{"n_layer": 12, "d_model": 192, "n_head": 3, "n_kv_head": 3, "head_dim": 64, "d_mlp": 768, "vocab_size": 4096, "activation": "tanh_gelu", "norm": "layernorm", "norm_place": "pre", "norm_eps": 1e-06, "positions": "learned", "qk_norm": false, "attn_scale": 0.125, "bias": "all", "tie_embeddings": true, "parallel_block": false, "init": "uniform", "init_std_qkv": 0.0262, "init_std_o": 0.00534, "init_std_up": 0.0262, "init_std_down": 0.00267, "optimizer": "adam_atan2", "lr": 0.00173, "beta1": 0.9, "beta2": 0.98, "weight_decay": 0.097, "lr_head": 0.00456, "warmup_steps": 568, "schedule": "cos", "final_lr_fraction": 0.1, "batch_tokens": 32768, "seq_len": 256, "doc_mask": true, "train_tokens": 190500000, "steps": 5814, "dataset": "wikipedia_en"}
Each number is 128 + 24 x the weight over its row's rms, rounded and kept within 0 to 255. Layers, rows and columns count from 0. Numbers have three digits each. The size before them is the row's rms in percent of the matrix's.

# up: layer 4 MLP up, 768x192, rms 0.0928, rows 86-102, columns 0-191
# down: layer 4 MLP down (transposed), 768x192, rms 0.0714, rows 86-101, columns 0-191
up86 115:137112084098107135084087125108158104132157165083150145135116164175124149115114140126103121145117146126134109101112112131119130127172099180090125121113115103117127081162178124121107130118149133111128129123121107162108127129174117150143094186156154129145127163083090137151108140130163071125083139149125148139113137120086147098101123122132139114100179133174155100116128140154125105087158115103155123100141106118128125124136124141169077129120159166171088126137103169144146143142159132121154132119128132128164197122101153134142154123142142126098133135137131174133130108106119090133
down86 123:089068116122133128122123106113146120073111166095079152156111124129171135131146102114137165100110109087114148140154133110104145128130102103154132129140141163138135129169181142119162121126176106147108149097179126140157109163090113171122131124135131117105140115166133129084150104101110129146124148115155148124158132086134115140141108162114098165117050129094114103126140111140122130117147108134102123098131128179120101122123127146115127137119136105122119146086183124114166100140137106138161114125079122145146133195106146121134179140113151110146113118119171120111150163104136130163
up87 094:141112122116172119106137175101130101182118097090148158120159133106141180133135119124100156109091143125098120154143129159124072130122149134142124139122192138117132115115119141145117112144115135107129128137072097141117135093143138176150115123093111156169124126131131119135099125102147108124123160130141130111157174090126117092113143145140144119119085060166169115131128106168157137185144135126098126139151112136134103106179127162121171093153130121116166139112107176147076154090155123120133116107129134161172141114098104135101137101154125134079121117106126154110148123108132111102
down87 082:134110184160149132135117086113122164111136110141118156101138119106132137114109138117122112141133088105163133115116133112131150125117132168135170164111091127124135143135136148137124084082126152153089111094160150112161129182121126090083140143148124149123158099124130137129118110125151137148107123142125100159103109108125167141119127126106140105105149138119078139120146142106110078125087103136156151118144127130094170124096119106116090178128100130154122114104115133134187155135112096153160111126082146134093129137228159134151128153150083093149180108137124123119084113120143097120
up88 100:101128163118197137133139083090164159140145119120146114125146122084174123142134097127148132144081140104149156142091126136115131133095154136139116124156114146186096141102125128123132163153138141114177116137122122116152155125110146165137166065106115131126179099146164112144146133132103115101171129135132101086173137136140129144150131135158145123136130120100091142123186101124144096119139108099113137123130111142142121132126107116120144162165120116105131104093104108152076151126158160142115102136150158115103130150122108145070181092142096137129067104111109156155096138131101140137
down88 087:141150106118113134147145088120105147100130167140113116136079091142150111118154145121135156139144167114116127138111110155090142144125134147146147123117162131107134138106070128143138100117132101122139107107148081110132106118090171124149136110120119171160145139148188129118111137131101092081120144119141165155113122156161156125130121136114071150141108138111142101114093140127141084137111142125182135159125121122132156131128135138121132106099187100146135142083157119136178101088106118177161122109169140139136120106097156139119081123129099083161163105065139166142150128155103126173
up89 110:081137141136132087080116154083120101115143117099107135160144126108144169103145150124112116134124101127119093129152077143135091127139170118118100131109099122164106125120142110117090111108156170127125098156112140123135182116135146103160109117075076147109140143131125117150141122143103087107140136109128105115170215128147136115139147140140145103101192124165166126120158130124136095104132081097169141113139159114133135141165137179149197099117121122091120082117096128150131141144127120142121150122139151117129150125127118123097131143110142109117116153117132127139130109166129145183
down89 117:136141157122169127161125152089109114131119114095114115183129139158179128108108092105097111119130140143136084121147111103149124126104110128154135131122107142133126129115190110156082146182116106117152093147131105147114127135086062117150128140136150120117104139128104147113103167091100120109147120160089130109145132134103140126126098115140103171151159120116173142152123102120131130163103099173122076091143153117131095141146174133122156104134156131101124170150129139142146167108147160062116118122132094140158103146099133157115099141135121108143139158063150162146158131113138147139
up90 089:120160135143107115115144110100140112141132140120140200120136171134105192060195147129142094121128105145145129116154139130095095149116130116098136143133119101126104106097117158163135135134083134118140134095088094136119149114128150105167131124100167133131101117108181158133166129134100159122144169148167131137122127104117099135095140111139153142112144150146115123133168125118111131129106141130117167129110136128129106086143089115139119076123087179128124122093090164133121140088168155148142084172130142146108117119119098189091143153143106124127144159128109146089106116103109133121
down90 070:120111125137118111085184122110132144094128130120119141092160147124110093102172113149115132120122124091119108149101134132119104117122124145095133131179126140154176125110132108108118126138095095164122126185144108104118128085114107092132107145148168118136155142120131135128128141159119143131142164093124114133092122134114095111133107081108154107146094127114139111143147103131141081138140142149167126118114100118118149106120142152136116154138140130138140109139110117133121093137149142108194117096174101129146133189193135093125117090189179157101107109140149125189101179115152181120
up91 064:123132156106169135140127131096115137156121114099070207115121096131108155066150184117114137126138089136152105129150127103103100117135150138077105140122147142145117114102094130159073080118124141124110124158126104191156084145152142127135117164136127159142131105127137152138103088114120166159115126125152114147123143109113130074107145124136148137132128101127127121135138130120114104135148121132075141150139155149137130125165097124140100106118164130117139157130117140095123150042109108121162097142129132157127156102151139104121113139120121117123198120118109108121132121078152114165
down91 074:120124102124120125136125156136158126104166155151154101097113126113119099166107097157083123104143132113088130178132149120117117152104122133143162111172119123133132178131125119138142122169125136165131135115156119090122148111122112101113116124135113133107135153100166102147143173126116090124142128145152145112111137146127111156101124106142110116131109117163105129115126111124119156083111118145162076120113129090136101126076149164140160130127115126129135116114105123138157107160151145145121163093127128128166098132000127172125119104118181135125058133174133139152143144160137124136
up92 103:106136127113143119138173106109174081143102173071111143141162167094115156080146113115132110108083132148100115167108125148133114114125098115121133133120206153116130091110174167143145116123106125133137151134089118111093138101154163132182122121174099130135114132100124110142111095134144096133105158136136111129143169150163118116124137116103134106167125088140158110117121102123139133139120136126110127095114134108139088080172088154068121141166103146114186125117124163127117149097141122140127114142123149130141139133111111156137157127166111163106130098119124103087119115128125129078
down92 085:128138144133129063099125121100152100107123105122143128114149147099119139120138128142125124110140128096120141121106124135160130109100104140141149226134125122130130139118134115145130136151127128181149121130116113104132146131147118131142107092116108144128129144098120120111127131125124095133105141150119134100098115112147102116139136142141122096118123109107121135128137124115100099164131096133135126124139136089053129117137122143147142133118101165142138129116101124131108145145146119110130114104123137154137101125255122124116141136158134138138165146141129122126128152129141132104
up93 105:128154100113131135139124112130157064123122116154139125141156166131098123103174132133156136133134118135118146108186169123154154107101117139121130139148160093118131147116185166107120108112086130123094120135122146137085121143114172141171139130097098128131110122061110122118120131127115076185097129116074111100134133126134160115122150129102153102192121147137123108161137128120085116108125131106105160172148099136121124133175097139144160099137141128115136120129139128161099144090129097102168091129131162105115148123110150170168145137155097174112178136132132117117101116107154132090
down93 113:137136092106155118117134153121158076131114112123139124173102124146147172106074152148124182126122106146168091131131102144075095109147109136141121133116151114100113168130139116165118101141134138119158135120120113155145131155070140157138122125162111093122142107144101093077085116176167158118122140106144102098127086156106117150155133091125105138119134164145128119124140137131138126159192123116172128147122071130119149099144142141122083131120152119134130109129122114068117112110146109166143104108118131145140158077141122087132173134131165129141107128123131110095125153117128120193
up94 091:140127126123153146105140114145129133168127149114122121152139121098141121088108130087126135179117105137098144156073123082125111098108119116136096143095159119146122136111113158151161151106127108130124177123106094166148180126165190135145138134154113149137128127146157154126075086100147114115166107125120124124105150124110143127132174156089118130177122109131121091147121085110176139078120142120144156142108129124135146125144080154105129078135092116133206159110169170091111131114133129137151097104111130143092129143133087148093137123116094110101116089147137141124130108128121119147
down94 092:103123126160077126142130138126116156051144165154105119139097120155158121134131111128127144112139151116140134123134141119126153126133155131115169128166117125167166115116135098120116089180150151156135059159134146096132110088114115131128152126126142122106126108069128154146127152094138158093146100135130151126133115106117122109114120116180180126065148132127098133120096191113130100144164148134089112134163150183156134157148141130132112182134115149080099114128086100119126144126115120140151136164078084104135140116115136148091116117111159150131132138110126144141107101146157108115
up95 114:127123145138127142110172087179111125162100121154155116159155145116127115135130133116111124098152112130132120120115062140113116112121159089122129129112104164136112178097112137172127116117150172113129138126136109119085134099112125123153139091129135133111134115123181121113135137103034153114092172099083122118145112133106151169129135139167155066123153106149159107166129134107102131138125172119099091153110115151148100110164143105099160131136122108133176133109116154072092151125141162140148138135151122135121141131124143129091151093118162132170137172154119123111108118100118133110
down95 104:112123163121130116134151110088160130105166152161169113121106142137135140159163123120120140148097157086128158034142105108111112129116094103120135126138133125116110124149150167146102099135094130132160113164174132136158108144101117124137070122101122117141165108172122148123112104137107161135129118111144075171154121099127114129165086094135163138131109074167112123127164166140134089143115154175160121116142123125114114138128134146105166084083103146088111111167135131114141134138120114122147122107153112173125130105112119118136173142118121167131133112070150146122148105133110100145
up96 099:142136158141154138113142106100113134125117114118120139103126138113155177115159105129143125151099104109115128131125126170099108091151168120116108114115150128151122088130118135196134104100123136118127139164089110136146159066162180161154139134129096138184135102144125135163093139121146100128107141134127112131132180107142155091093153154106135103154103099140112122144151114129174135134193159110136123117138107146157122106138128122125127130154095121124142126111115182173071106097132138141130132101123159124145146177105111122091121115163126136109159122118115179090078094073107123125
down96 072:105148126144113189126125137114140097095129140103102128111131101132146188118141069126131181155131127136130135164186117114099112133167138142116114057160141166146126114131112111123115146110110142101132119144133136127115115071120186175146153126139122087129095118145115141159112117120102160090157115120150130109112129132130099108122154135129122189117098164109114133157130114136184103113178143175113095090130128108176128100153139131140143106154127131148137125146129129104105106122162139130128142116139139116148150136057108131132162084132110119133085079096147148151146126116112124125
up97 088:146114143157155115103114082159112130124127107099084149096154118148144127173089115084160132152075091104130128138149119092126115114136101094139127139116121078153122125155112144114108132165143152122137154094129121142166148083142112121143139136140136147145145141115149170168169137123156127125113112162129124123153149095156166094109133126141119126086111109139161176101125133124143136079146127125144151137121136094109127108070108117113122132118174145162132148093119144149131134127147140070118116090112158114175146105098126206099126100174120162073105157120105133107134124114131139154
down97 097:105175130074158120137099158114140108089133105151108134111168147192117140113129124152126145101155140141119152137135148150116159131119130141093119141111160115140099129098124146145138138102143109111153118161108141121059121182128115133172095116143124089136116162142145096136170125177116132146126103122098147098110136168144113153150123095118132130122113143128146119147114099120109169115112139107129159153166111149093115050133110178173133117129096144125128136141096139106089081095133168159146125131128104100108119150125096107084106109125110148107173128164117122126154111172088114135
up98 100:125123125153171121112120101128135109087092138146162174125132101109138139100186161162123071164154111159065120100159145126135113104119129152091116133116124170100141133131171144145124164118095113125127150142110144109147167123144178162141102155079076156155134089133125167112120095142102117141170135116114119162114146087112107107151120172113128116151116106163140115119133127129123103135143165137112117089137088122131137103135110125118130100146136158106139172141102129152123137134131129133143123118100121088195136135111109128154090124141134170130187093133120128108145074116143124114
down98 088:134130125132129106107118147108142185153134146130095123117135130145123128109127129160109147082133115170171162144086119134079092087133153118161120136115126197114128132131110139135159106100144120132118146122119135141147095131149164127079122156113121123127091152145144146167160148135148100091128112126131087128138157119123130162120086112170170127095116115121091093162153116118139107130148148108118125112133185155111143104142140124133140168109094140164134142086133129090172098128154126163069089157147146144141159117077135153109149150095142129112104137174121146080106122126099162090
up99 111:159137137149140122100120102120161155109116124147151151121164150131128145057185135141153125158095140073107128167173120120141113179092104095128103145109109106144142101137142162110137134143153122125136168117072134108167140129144170101157150130101129160115135128135123137127112094062126112106129124108109135116163103116119095139128159128122143136110116045138181115103125081112160120109151130126118145123109131132125094126172127134167161079120135142091130140103130109179113138118117157131155139136156130165125150128126147143117152129125108125104123127102113120189078105128114111146
down99 114:104135129138140134126128114092110132132143164138099171128124130167122150136146133119102117128129099108156102082111120135123169174144133138095174114103159157131140131134156141105153115145114103106102162117153144164155109118069110174100144099203115155154126141151148139146144133095153134137097150143127121091141111146138129152144157103142114102120169110076114131065145145168119139121137126095080118102103131068147129101124104115139114115088118126156130145081118155146129115124102111102152132113160089121106160109126145086093124139133139129201118138114182112131097134123151142129
up100 107:174158121109112141142158115152138089114120160134098120136113137146154117145172109148158131092155143114084136120091132097125141106130152172076136119096105126134102130159169146158143130126085146112131148159103159082102095089120133146139127139148146130109097170086112133157110144131100135110128125106143131133116079136132124077136102168157141124155142142129121107168128137128158134148143159150166109148114096159154132098175129138107129160183132162132123139120138125104092183072142126139124101138077121145101143126115133142157113110145155175137078103163147141095160122103100119136
down100 113:123112116157122102176088156121137195121144102146107150153091118127166087122101110146159115123092114154142072138129131096151103132123095127137128126137140113134084107137114103114134119146128154120139143125144101160132143142104086144140084127098184119121142196111162162123115132104100128101135123108139119193130099122196118154095128159079087158116150184093071119129096145126115149128123112144130132125166118137099162121140113114161093107155111135178098121130118120149146132115153163119125171093099144110153110117120130119110127115119108114101145134129144143156147135132106131143
up101 104:152119132130128142145138069115115091134170166171152123126119147130128142164165108143163144088136117093107136146147128151135122088137112138151090114169152119159137121127114138133105121148127200112135132124134114122115105121122190139160152105091139145131131146096135132147197121124100070135094128140118096078134099113131139127110154118139157104107110143123115179125138113144122158116117150090097117151152106132129107112179142111136110107140136129133185155125126129121092191081176142146166125170135142144145125133123158123072143136139091128131156131099114107118078106125113135126
down101 095:113131125163144117192098098095146086098132096145122123130079103131125138135117162103122200129159087065125118129131111077146107132108130106112113131154119128121125100133152114139089144120184139144140160150162142107151134135120133162118126138092119122117135143132143111110109124162207106136133160082137088123121132117117188124154130153184116156111109135141144101171121122117099141112141155164165104114107107116112119157105136142105150089124095100089145147163151118145130121130116116127134138117138109127137173096105119133152125137096150151144131120126153095106139170112167091114
up102 095:087172125183138131124146167141119094154115122138142131149150121138123142078096143134152128115109117141059122080151116045136148137136145154122113131144115139139115121176163108133109131148141148107105106102103145096099100116162125126096100084142137136122153160096126153124115110129109078173128139137147131141125110124115121098120140129123167080119131143144141154157116080147129136186113159137169090090162127098153139137113134142125134116150131164143105141122110160121090123136083097127163108141116132171164113101115123098119110130140094167146102101169131136152162098150149137132